Weights of a small GPT-style language model, trained from scratch on English Wikipedia.
Architecture: biases, tied embeddings, ALiBi.
Training: a variant of Muon for these matrices, 11088 steps.
Each number is 128 + 24 x the weight over the matrix's rms, rounded and kept within 0 to 255. Layers, rows and columns count from 0. Numbers have three digits each.

# layer 9 MLP up, 256x64, rms 0.136, rows 100-255, columns 0-63
100155110161141117107140072140115109132130136125119115109163140187128090154130115120108118173144115106127123140095117127162107142124162134086092136146169121110139152143140105164117121120122138
179142177116136099115109130109094151137142141154118124144106115152126112137145106123092143135139099156164121140128153128085107127158100152134094129140174107127105140152116156139130144078094108
098138112149134133086106106125115127122168160126128087130132090138110171100127107164118149115080085130130138108144106101169118098155147118154129157147124156167161093180141113164158127144110118
129133136133125100126098161143182136143128156136080169126120117145134116126098172110140118112139087130162162115121120118097123147151140121127140137119108130114133113146147120144059122160132106
125124085115139191136119108112119136124100103131114111120149093165123114147181160133149125132142128116102121101113129134165137151138137110117120128140129145146158173168154120121116091143121115
111138119129128099145096069111167134125122129135139158161120133132149068134120160154136123121138127124148154161108125139143131122163118121150125102143127122095178159150132128152157140104142122
121136165159099103131112155164089153169145094136104077134148137119095106092087138123164151065133106124117124159122137117126075125155162124105127097154126145127159106155168141164170145115094148
124161112088134144117099170135093124144133136110125109137125154133150135110134109136152157120105138123131139112075154112118086141109137159093150123144140096109099174145151154110174123169131162
122123162107095143113155101080145155140069142122129137109137151148138133107175133141122132167119116139130102120104106088147122101153168119141134124114101139141116165141130138141147102070127129
132110109120123100083124097122105115138154138164132118156116122103110116090129123102156156122115096113129173155125121128123134139111097138166109119157083181116119124109152204152182115121150123
105115163135099161147130140109110081132126128093131131152124130121132131124157140179072143132120136125123113108108105131170159068139124124150098147125133098114167127111193112101118132122147167
113139122135117129132124160170111091148132147134104160103158128148116116140137132147090134119159124137140102110121125098111151152162110151132093136125117086135135106179105162123116148149145111
088097133112090138110116128111071113119133101126145139142111143083124142145138156154124124156117141189157138125142121114135160105135142166139082127109108138124130133184087127143143110130135098
163140113124167161130107066110133103119118134132136088103122098108170116139156121122093135124155130135122127143127127128127094118146122139105125184111113179093106115115129114160194110117147132
145122138176146131166113119151073098099142145151113138107096129111111080158132101118161101112107172135142113130131135082098137086168134173118146162133150117152145151081100113135122134112131149
129145148101165131109146149137141129194101150108155089174178122189107110126092170104117150122089140105114158133168112109133143128138143088086101147157091119096135135109082117094148115078145119
110128133137199117110168103145127110158132100150127105131119149138121132151116144146120133124092120151152117082133125132127121132127097118137096144124126094108119104150127151154113087117145105
123147095096134155115110150135131137102151130143068162139135113140152133119101109135159149129096138114141151153109110119110087156123144097128142165104152159160134160123128135116128084148143124
128103127113139175142124134157142124123147143103137164112077125148138130171128134111102107116108123138103129121110153145143132107189123089113108136102119131132116145093128113159153123108107092
103079160161132133132098092116136175144134146135104111147192090088157107082092167132090154117132130157124130131124098142102112128160141132128123141149139121117145122121124166133167090119122091
094099083133161126095131145145105111090151169088093130111138127147137130121147168134105139156137101117182151138157159126095089125124119144109153121140120165116106177146116137135139125137122125
131135121145113127122136100131119099109092132127087113102145096144158135119154149107122149165130167155088101109104137109111096145143125114180131139145128122145141154151163105106119129115139128
147150136163171130134068163155130144127134157145125109120144133136127083143083111112113139145072115087137108125119051120175110139129113126099148151120150123170120163169118124144109168131106117
138137154134144123109105150110119132095151117108158100141113140114119102152111155092132093141155119148120108128116129148152126125121146086142114162133119165152142142124141127138098163132119075
119118096132129119171156099115115126164140127113122094140123114105131143104093104165099142129115146123126109099089143176128144109137157127115132103092106147134139127157158138125111178101121101
095175082115136132099123137103161148103108113117131179140129119133115118111134129129166119103147148125119113104155097113165151141133143091134097171136158165151121148122127140131123100110132107
133076146107107129119105127148113125113158098126110166166165070128119118159129153136119120141117109118161134115149156089082101117087145108118161142149111153140152147130154109149164134122135148
125111101095134137126114089156136134131143140142143151101101134106163154124128115151172143145113105159145097099112119136114111111158125135155066142126131136144115166155122138134125127150083126
181054114106155151118073118125099137130167091162098119135144110148151141119131130141111128130108105110155134135138114134117136133058139152102125163119149130120110119121141134183124165108147092
114147121140127097171144108116126100098111143151132120125138105146134112117150143145109085128100092151116111122083141154114153120116114137134116164126109175126125096153148145171105092152153153
133113112080163082139122152126126066135156121152154139137116130104123140126128099128108115122127136128154117096110165116104149122168127180130116134152088188091119149127106137134124146121121125
079079127125141154139121132146132086145143136142130105079149100131117135096132145155128083120096134143105103141119122153149138128121183126139118148149152139163124140086141136152162077133142097
119174118108112138117128150060134142122131155101122124100131122145122153138109136110132082106115114137074138140112119119102129139181112152172137184124145117104137144173109145136128152151143113
146163121098111115127099109166150135140115108158128134139100113158119108115096110149139099119113110117087153136114093099152118109117146094147129128160124159135133147157085117167124130123168114
148148119110115135119143130113104147163148122050172132088135123158138117133109129168147103097138142118170172147144163096151171108120131106131111105134097142148156138134115108180145089100136098
127141105110121118108101143139104125152169103060109155124140129135134140146101164142097173067139141106145152154102121130128138136113160153149131144098084137097082131129153146171086142171111111
095155188160098105124163157158126157126155143090093147143098135126104117094112166105122138109113096083142097190092120163144125137106145156124123103093147148141145135169105149151158135096075107
147139100109123153142182132145135124126126147078110078140130112123104096142111145138122128064100146104130135136160149110111130091178140133128171144144131167144097089137132146141127088111166109
110092157125140109190145142084149083131083083147098155157168149099161090124123155126109124142082128128133141123128102082137125121123127126112084160110145167145125158116145089081126158090145143
111127135135125121108135132142124108125162112103138107150168112170119116107123146124131149120097098137112181131085159123105135120118134069084111070144141144089136147106141151111126100156131159
128103166120117113133085152088137159123120143147073119122110145168166085132131127124069123090143124118133196172131122121158152165125144117125140158100128163100129137144114131136119105178129121
134145108154132078113114131117147104107113139172151113182119105127158067153141169109151108140112096139156136141095178153148085105138138158149083128113086132110155133151106168121116138133117137
114103146106100174100126118126141174171111122098119119112160123122138124140092142173126134169115145112147115103120141103150087113128117119155117136078085117128112144113178124168129170138110146
070148167144092135123148120125115110167119128136112140167156081119070149095100146144140127143104194106143147103139095172133120138110116103116124140091148149112100128117141088144117164136148103
114134160122128125161132096120129113180139162077116159191096107118119159137133113109123107120132143118127119118111129123149133147113123171138146157153104143128103093144108101102141100127145080
109124110131108115105161154120093095100132095114151145071146110154116139103122128085112140119133095174144147109103146114099141165144130147150132153110130139137106106140138156137142114141125118
143126091143103177106159154165135100107191117113101145101142147158107145160106112112165125119114087106134159097092094103111170127099129126149120155108144159153133144137115141147145089137134085
089175124112137122182125126131136133127079149073114139171126117127102096121122143165123164171121111135122121151120157117170144162155139144103124182107107105119109146114114111109144100052137102
158122112127118135113126104131117126129152144132145120139180111116153118098096097133145127130121144140104131125083124133139093115102143152171124183112139140130108149120155147118101101177124105
119133158159127148137104117124123143151047133168117111153143096149130135105108142112166113154073125132116100123139100148142106151124123137113171129123115109111176172143143125109148099107118082
140119105091101101154097117150115098137083122117093181105180100133138109119145115138158122122127116117164124138157127121129096138142171144112135126101149116166134136165129136148140141136146116
121071106144134115109174092126127136122134184138125124129123142132153149132130164119107132123097138111145178105104110094144165099098104148169147141084113120129132140150105117158128160119128131
152109105106106132113128174153130083143158084090121125151126132147150127117111125131137128143117074098137143146129183128137161143110120119142097139090166139129155130115163110105115129158158081
135126134124151124103153110112119130152133166122173097147134153155155110125121111099097113149088087131147100113140133127129140136093147092112144157112119117097140172095150167134135099097100143
172142099141214161118099130119094116144153133107120147124177132152137122138100079107163096107141070120151171117168146111137106105107142130083107106097172100119084120123124111206129139121124143
181093121142134145134134120107156126146143112124059149135129114111106124121143161095172119106094157127083128122103137133105134152147138135121127152170145131103111148145121148100159100107116135
138136143079133149142142159109158106160152146101146143118094069127133148106150112117127119090124109162084127133095209132121125154171141117127155146100152133102162171125132122138126147140146096
132096124098097117123178126147098136088153150145134170147103096066138108148114138111100126104098105115170091089148115087133131144169135111143152184141183153153167155162143115102112131133095122
108099124125084167083163124117107078120147150076130143118172080074158135153103103133112113118194125114199149100117112134120129052156118118137096107110127124133160145152179160131143150129181158
089100115142098101120130136136138131143123144130152120130136175135101118105097135140115175132139128159123149113128118133124090112134157164142106122108139117152104145153169146146152090102134095
155119099099157105150159164104108163132184106140136115109114168137111096099096169123137129071122125106134135150136144128128134108135158135070156108101113163154126128127135128129112088120066106
127179141129107114141118115064112129068129134131085156118107111106109111073132204118157140125150103147103143119152150158163110119086076141141126171129078163095161117181172134182170155131126102
201069148132115146149111126118114108110118134133126134132124116127138122140150110160085128127148112117114117143118114082149118148148129113139136139122115108110096123138185149156173143115162138
148094154134136127146115122156103133148124097157120119168156083115150116128115132104124100100106154101176147095152123079142181146127162118124128105123128130127144097084120198087105157117138127
119151095105097131157114116144142102130146119142161117151160104121136163147144146114133079148074157129103135093071117095153143141087114115158095113141097142140162116158126095165119121120129125
124153146165133143142091141077120161120129139148113150186130118099139156124096121111138135109116164111153140131113119181079134149079119130129094125108132109128106158157121139141135113142135084
138113092098152117159055131157159145106129194145127164158170096133087106111145136107092157131120122134110137077119133143147166136099155144119136136133099127098106170128148125107092128148133109
163139122138119121087113132148118151177130149149099151141113128109126165126125136114129129170101083134171180126164162094145145122084084107149074131127088151159080170156159130095135137119135134
141111127166114114125134111107129110122090125135086137113116114093138111094175129098118126129132152105122137082144130121163134092141174141151152140125185124096114101126134129138175148138141150
098124102088106113156127157134119129140149115140076130104144161158140086141151164118142078127111139107138150097131147152090157114136103130147111158096143148118110132120113132130166157143149108
112158108118118172174088156137071106175121148112118155120115140125106144083107161107127134171093103177110103129102104181058153141115098140130097154144142136095177135120158148135121061092172122
139117151148188126126103128128125063116073145118135095160132120127127138100168126095137122117066143142117162148125122107146119141141104111143109120119122167135166121106127143067147078131127121
146138119114159115170117167135095114102137131171087128115114118121160131159083165163081098111134085128176150133101153103116163125156079144123116093130139153117104133131109086152124119119111117
172107163171156144087115135128074110140096093131154131128132128112085112088120163090071178169111190125085167090094113136128093098140125124089130124142171128119134107136160132180109155103128171
126105114158094106114141147156111138118132092120117078135118112114105108085141136099162141148108141130134121174118089101115159102166117103102130152150170125134111175125090138148156096158146122
145116086166133142107138160156131104093118138161129107152139144103136111127147099119105133108116148087130102078105154097151112129151155108173116139102154127172149149144160111107112097115107114
119121098166127127137110125111125133127095094132137103154098101139103119111114129126181154123112173166098107127131125107099108111110104165132102142153156145152155124106145167127129087129179118
132151126147096115114122121129134072130122134124122150090152121145126121099108137117150152125146133111131134134150090123102116137129111147074133112163120119079166167180126172141125147130095133
158156168124145127162119106162112146115161108082142122098096122126142104131160138126110146124127111103126110127152142130137124113178082114146135133145134123125097157103155126192109096109152123
105091157145147145160142139121083123167108121150163111136158146101161121119094112135095163140142119083145114115117125133118132148136108133112143158132111146130102126159150176137101133094110136
175139140086156106166085154116125152127110192148141119077122136108134121137131119114147095121106085125158133067191128112123136138153149118122076107141121110145080125149136165118151173120137105
087107113086152115091116123114121140138150137131104102153130114109150090093100106158122101113132126093163148134145118149123119096135145153158172152145139140145138121170138150138105119107147116
161168110159151119127098142141112130099168176141138144145152088183095094118150158100113136148133113170115099117094129130171129132096100156171134121100106116142107148133096141107157130128098073
182148122163168097140084107148098144179122090091149145140078121119130140103142119112146143097137155146146081132117112087086116118118120156139111109131118140147154129150137134141147147144096107
155108146096155140136113121153115159106127098118132153180125126122094092119126109080090142116081148108123126106131115124161120183108171119156080113127101130071150151102133133126083164162143127
098102127182157145136126109116117140092139141160130111165124103174160123093154173094141106119108105101135116107106147105108123140143147198130117113113106102092101150121117111161148128160074074
178154156168094155115104143168096082108137148096064106137153124125112147116134103155137134114138167116106137142110142112159109079158156139158133156095139104158125115122124134095111171089144148
140129113147153118123153092139160135112151141111137146168112111143093133130130130129129090139132122124132132103130168119157136152117095167145095158087065124123124137165138121154117108109112148
201140137118090135116104130160149092120147100117121116131128132129123100121156128109138154145165087112122107124131137096126138120127135142126144119093117123131145109149121155155141118120127143
135128142127153122120148098127136112159129132121117134126113106135121168088121120080125119133119131190138098110121179118148123105159124137118128099175125085162136112143145096149123105090133125
139144148155156124076117119118096139177122139136144122141152102118117103085129131139110155103119093136136148123115111157132149132099149140130102129078168109082084092164112169112079147120135161
129110162131133132113130088114081125149143171152055137176109077167109134091104111180150143168118128144175168187051163149110124134121101159120128111151137135110160105105138152140141091116116146
124130125138130100130137115137131099113111108148129134138101126130094127081152130077119111188135109125122148118135136097109151124145150140173117109163091152102089127127140145175136100162157103
150132100151120157105150136144121142156095117154114125149102100117135158097152157100145131129132116146102114116072112139128094111103136123139177173120158150122108102145156115138121092119128122
075136104103121119137142144121121096161128131159133153131140122146126072126104163111131141102112161140147150121117124142094111108104091123123144138101105153159151172151119125102193135132104134
104137103185133138123113133155094118174151123104115167118116123148122130113155127100126153119122135140131126113112147137152129118132100125156103076131107156111099144118153146117133077135155100
117122097151129094144119095128137143122140139117128117141131120080182092168126141124134107136136162102120171074171146069140131114105141122092109159106103130093115136164078144135110171137136156
139084136159105150103112099158138129130136112180103149118151137136099080101145104109153091143171166108122123100133100120122134083084103138096110154133171140092140156130142175124119144129166114
133173127131127167140101134111062098129096144148099131120108107148123106138146143143144140123129089131106145148123101147114137120150139126141175127114153154074120119143175107168120122154130110
138112120132128132158089138154100133115115123111105102147114152073141150130137094078087116083108137133081150093133137084153163116162125145146098135158137088143164123144145123182150135138113175
150146164136173185125116112124104161161135117143111141114098134125166105137141117141151106189136145086128131107099095154119144116117118130189099147134143129136082176125146102120131083074150087
122136154128115146130144109107122086141154147115160173095154120145114102123108163097127131092140123097168128135158159123105143109133155126083173160086059152141122127127147155130127113101162098
157158108165158117145128107115097139082127132102136142137093114134096134114128113105117126107089154097127136115113137134153127143183108184135119134123105121144125126143104094146184151123116133
141137110132100124137155120112104167119129160126129139145121106181107139058105112137143161112113144160111079137109090119169118102122144162128165142112086130120146119150121118122146122120088109
114120109187116096129148104140156135134158177144105117127121103135109124145104108149153102104092122129120131089092167125122163131160158105113170118140109140124125182158123124127125123154104090
137071127135128200116131096159130104121130153138143155151142095136100127134152125083123117113134148157141104100122099126137136096123132102066125141139073119113142115153173127162120138128120134
126119123073108118124106125181113096123163123115110095112124116123087157145134114178127140096138144176144127131101121094166153089146138118148102119146115132119149177115136148116101135135144113
104133155108077114107097114117134149136126127149127129104126115127152125126115157113135138146142092096194136131159170074133122129154123090140132145155147152157138118143123151104118109139124076
141120142093108152137100120134135101152111126098136107122137090145140132101112162101161123152149144108134108147140127109105104121134078159172076132130108129098162106168174106114133089108123131
132099144091112112085121102102116151110116158160119160128171106116141158117127132086104148150120076137139158099120133179149162116140138102122087132137140160153064140155162164100109126107105131
126132130122135097152145094112077147096116145121137140162097091146108146114172139106144130140047150102095104142141151141138220150087106139147121168120171171095168145076121146153137127122140131
103155119132086110138139118107163152146133153094102165169164109097137146152095158130132127112070109099114120100105124147117133101172134120152090156125093152115123141136097147113155088134142107
149111103121133135130109149156099135119137114139124136128125125116090120102091184149163132109181153131121116146133155118159115117119164141095111142133127089092130159173137093110074151126092113
166116133098118127101125077137182140168134104105136163148158148129161137111139089073106132148117120103154132100139137070150149125093128115106075164131155146125088164136126154113111135136149159
094099138116142120164104135173112139127111168084139138098117103100131134121083131132092155149140129124135108140100132151129141115135106085135119116114098159155163155132102145154126114139143140
122120097155122126127131098102156079121093158122144090118139103093180161143128147134117122146079145136140102093131116078110137103115111133155140151093153114106128142114162174134160120146127138
085145140094096140146166145135148156172147153152119143135138148123105114119168169147146132109142135110150118088120124117131113107108135125161121166147118143141101115119124140136143155142123096
109118136085124127149093121145100122128148091104131151123104151142114077100120125130156179130142109119126116090145100161144166116153131135141122140177122124127106142140121133127151149121109100
140122110133152176086119171142137152142169092077125168122151140141118118170098115121124139092089163094116132076114147123159128116112149114114126105130136091122082170141060139164127167152109092
076170108115206088150178138093149140121095141144109161115129115105130128133130149135114136158146104124131145112136173128143131126124193135133113121134127161137152151140108120134094099109117118
112163167106142138118099142132078113131073136156138147134122115122121145091084109161154139202103121149110149116145099134169125138136081097143132148107065122090159146148166133135130118150167126
129124172155136149140133120131111119121133138121133114110099082125105131130167127122082134122116137143113090157124115146132131082129109085131097161078126109132088107133117127183132177126139129
124121153153154132147095133122069102091128145125127162112147084091161106090153125155122127128106092162168150120139134093147112137178093148131122110141100139152144131122109109117133145125109172
093129157161119122126119147137111116123121169103105134101149127111073158103144143068096140112121095150114115118124116162110166127173170115088169115100107145160124158129119106193138093136137113
108116089109099155165131129172079111101137149163056151152136135104123110127145087081171124135127113147151085107113109111134157139156188128151092151102146101177121126136135132116108169132132131
171106150124085146107136135074148133169135150129124085108150104150112106080145120143111138127099137099119137137135170092098189132149131114090119137183107108151163122130166151131114089083146097
164095132115103107092128180123108110139105122149104132137145094102147116161097159138114123066098149140147151133134114127131161115126099080144154182099129169083088145168124128116121156152126171
096124092159123154121128099120127108121115136102097075156116120149182103108092136160164161136133128135131167114146139136114108119139105157138154118132100118138128168133124178134150157114125102
143070123126165124159082162128106132133155133127147158129158096089139137084076195128088169134114111131121118150148052114161122135109127147109131102162105173147127133119101135153140113070102090
132133104090111117133118088117115157121165117154116161113109133139114110089129148090148146112164155141137161146137136099143116113100154177099126117135134087103105156130151094124168109134163121
173128136134128143141117095106136111166089143131140150128089125143107112153120187074101121127093152114113158102151149145103164169132105104106138139137102131125144128170145128087109128090115122
095121137098116174124119132168155120160145135127108135157168110107080097107124151147103140131147161081109131122122117125136111098100152122099154143131140118138173153138103128094096121129121113
153138125111116122146115135104118171130149120159098143115087099097128144158104137151130168121164142136128147181116120078167105097128116135123165130082149140140139135159152135143138106125094125
109117139159141082124130136140164119167090089124084138124120119127108123108135155125130145111103118152098155113138127119169128137137118154129131117134112122114159128141129109141108104141181134
111157177105161158112131142159104110162123159137129154109157115134143143154156110104092083151137125124174128085136121134094124096098109136143081168136160098154107159098131126091094144073150102
109114171135136134083143144136137136123135145083137122139152143161093105148088164097105104120141082090195113136118151108126156115138141125114147154089081124118128133153151105140087112072115179
141111116159146139103150159130145103113155115111117117126109129112105142113131180119088115123108089127129187131130145110115134149139116120101112115121111144138150142161137147123094118123113124
150155138101158163127111080175127135109117112117149108146165107166127123134128148114146157098085113126148115121117090113113113128149132164141167139123083127145106120148146138153164109064130117
111144149124134139088157125108116124168195160135138155127144120148149133116136132109113147153129113119133156074127140113056109121124131093101138141114135114110116106093131127150144151101140131
107183147156118109163136142133129092107151113097103146106115135132146137118101151151109126142118121154133076131151118138109118139147160154088117127111130160086079136118104131148153161088118134
157124152149124112124104105090097114127107184164110134160147110114103107143140113083119105134121127122144168167123128143134114148095136102110136108107134162129112104159137158163149127093117161
159135136157126132127171090121129127132128148070112143161158131131161107109114121127117120097147162143117112139078112165172155126141191153137078111110129161122146109125122171119068101100089156
101144112125149137151101135196122102126128101124155148134103096136110094115155122115120155106138139109093129117095129132151084104139154145115149129131134174130116162105135150119105084137139121
127172157091082130184109129122098152112123178184111160101134121135176121095119155134124102102150129110126071091141142107154126146099122105130111096146117111110117110154133127178117101153141153
163112137102144144109128179125120130098173114157131133088113095124162117103094168125148110154110114165154163101115147120121095131162125169103132119090151104101093146072152165120125105116077159
150141123097127123088159146158124127141179130113091135092127136119130132129149125122120120116148149146112134102121133098145148061131131123169140171107153095133107127129114175140137138120062113
121120125147141071110121151163123090169132128132107120136143152120113111108143106093140169093114147129121122131124125100094161145133136110060123119135130125157150163120135145132130179114110143
140227149122096079132121158107120115089121170138062098154139093144167126153119128100149111133141108177171139098185092079163108108158107128108139116133127133143126150153125100101159118114076111
123115109089132149136122151119106114131133113072092141143166119117144118143149079158120114106125133141154144092161113130111144107161120077192076155140093119148147146149169170144108154136130127
130127130140168094113120136155110153103137118138110188149151157136149074079134124123131079157123090163146085144158081154123124133115113098123109157123129146109129159119123157121154118124138074
135126129093114132149128128118106118184129147159151129104108088182125133130118143159124119100159101128155146137120135128146119114116165148118167128126111143102140108124102175116142127131154085
139132172191138105190121113125151156121105168139112128112107104127101097153125153151165086123138104133143146089106130092109143110157163096112102112108117118185166144134150097116120159115106113
107123084116113164155141122084153122125146118095153125123153129105174125121097161152126118143128104120204100125099128151126147123078117141080106187107104168103156118115178130141130107107108123
098104139116140171121121108127132121146095146153128105168187117150153114116173110116098170106124156126124142117100092094134060153130120149124104178165116161118134144132127091114163087136131136
163063120141141131105103103174104135140162113107170123127133083124146120114127145145090102148123178141168175174086116114138109068099080137124126127147114160097126147145164109137147155102099158
149146108114167159125133126145122078095136095140123149152123099145116138123088126162149125145079139113174123140109111106140174157126118137116109148134128120148152143105100153109113133125116108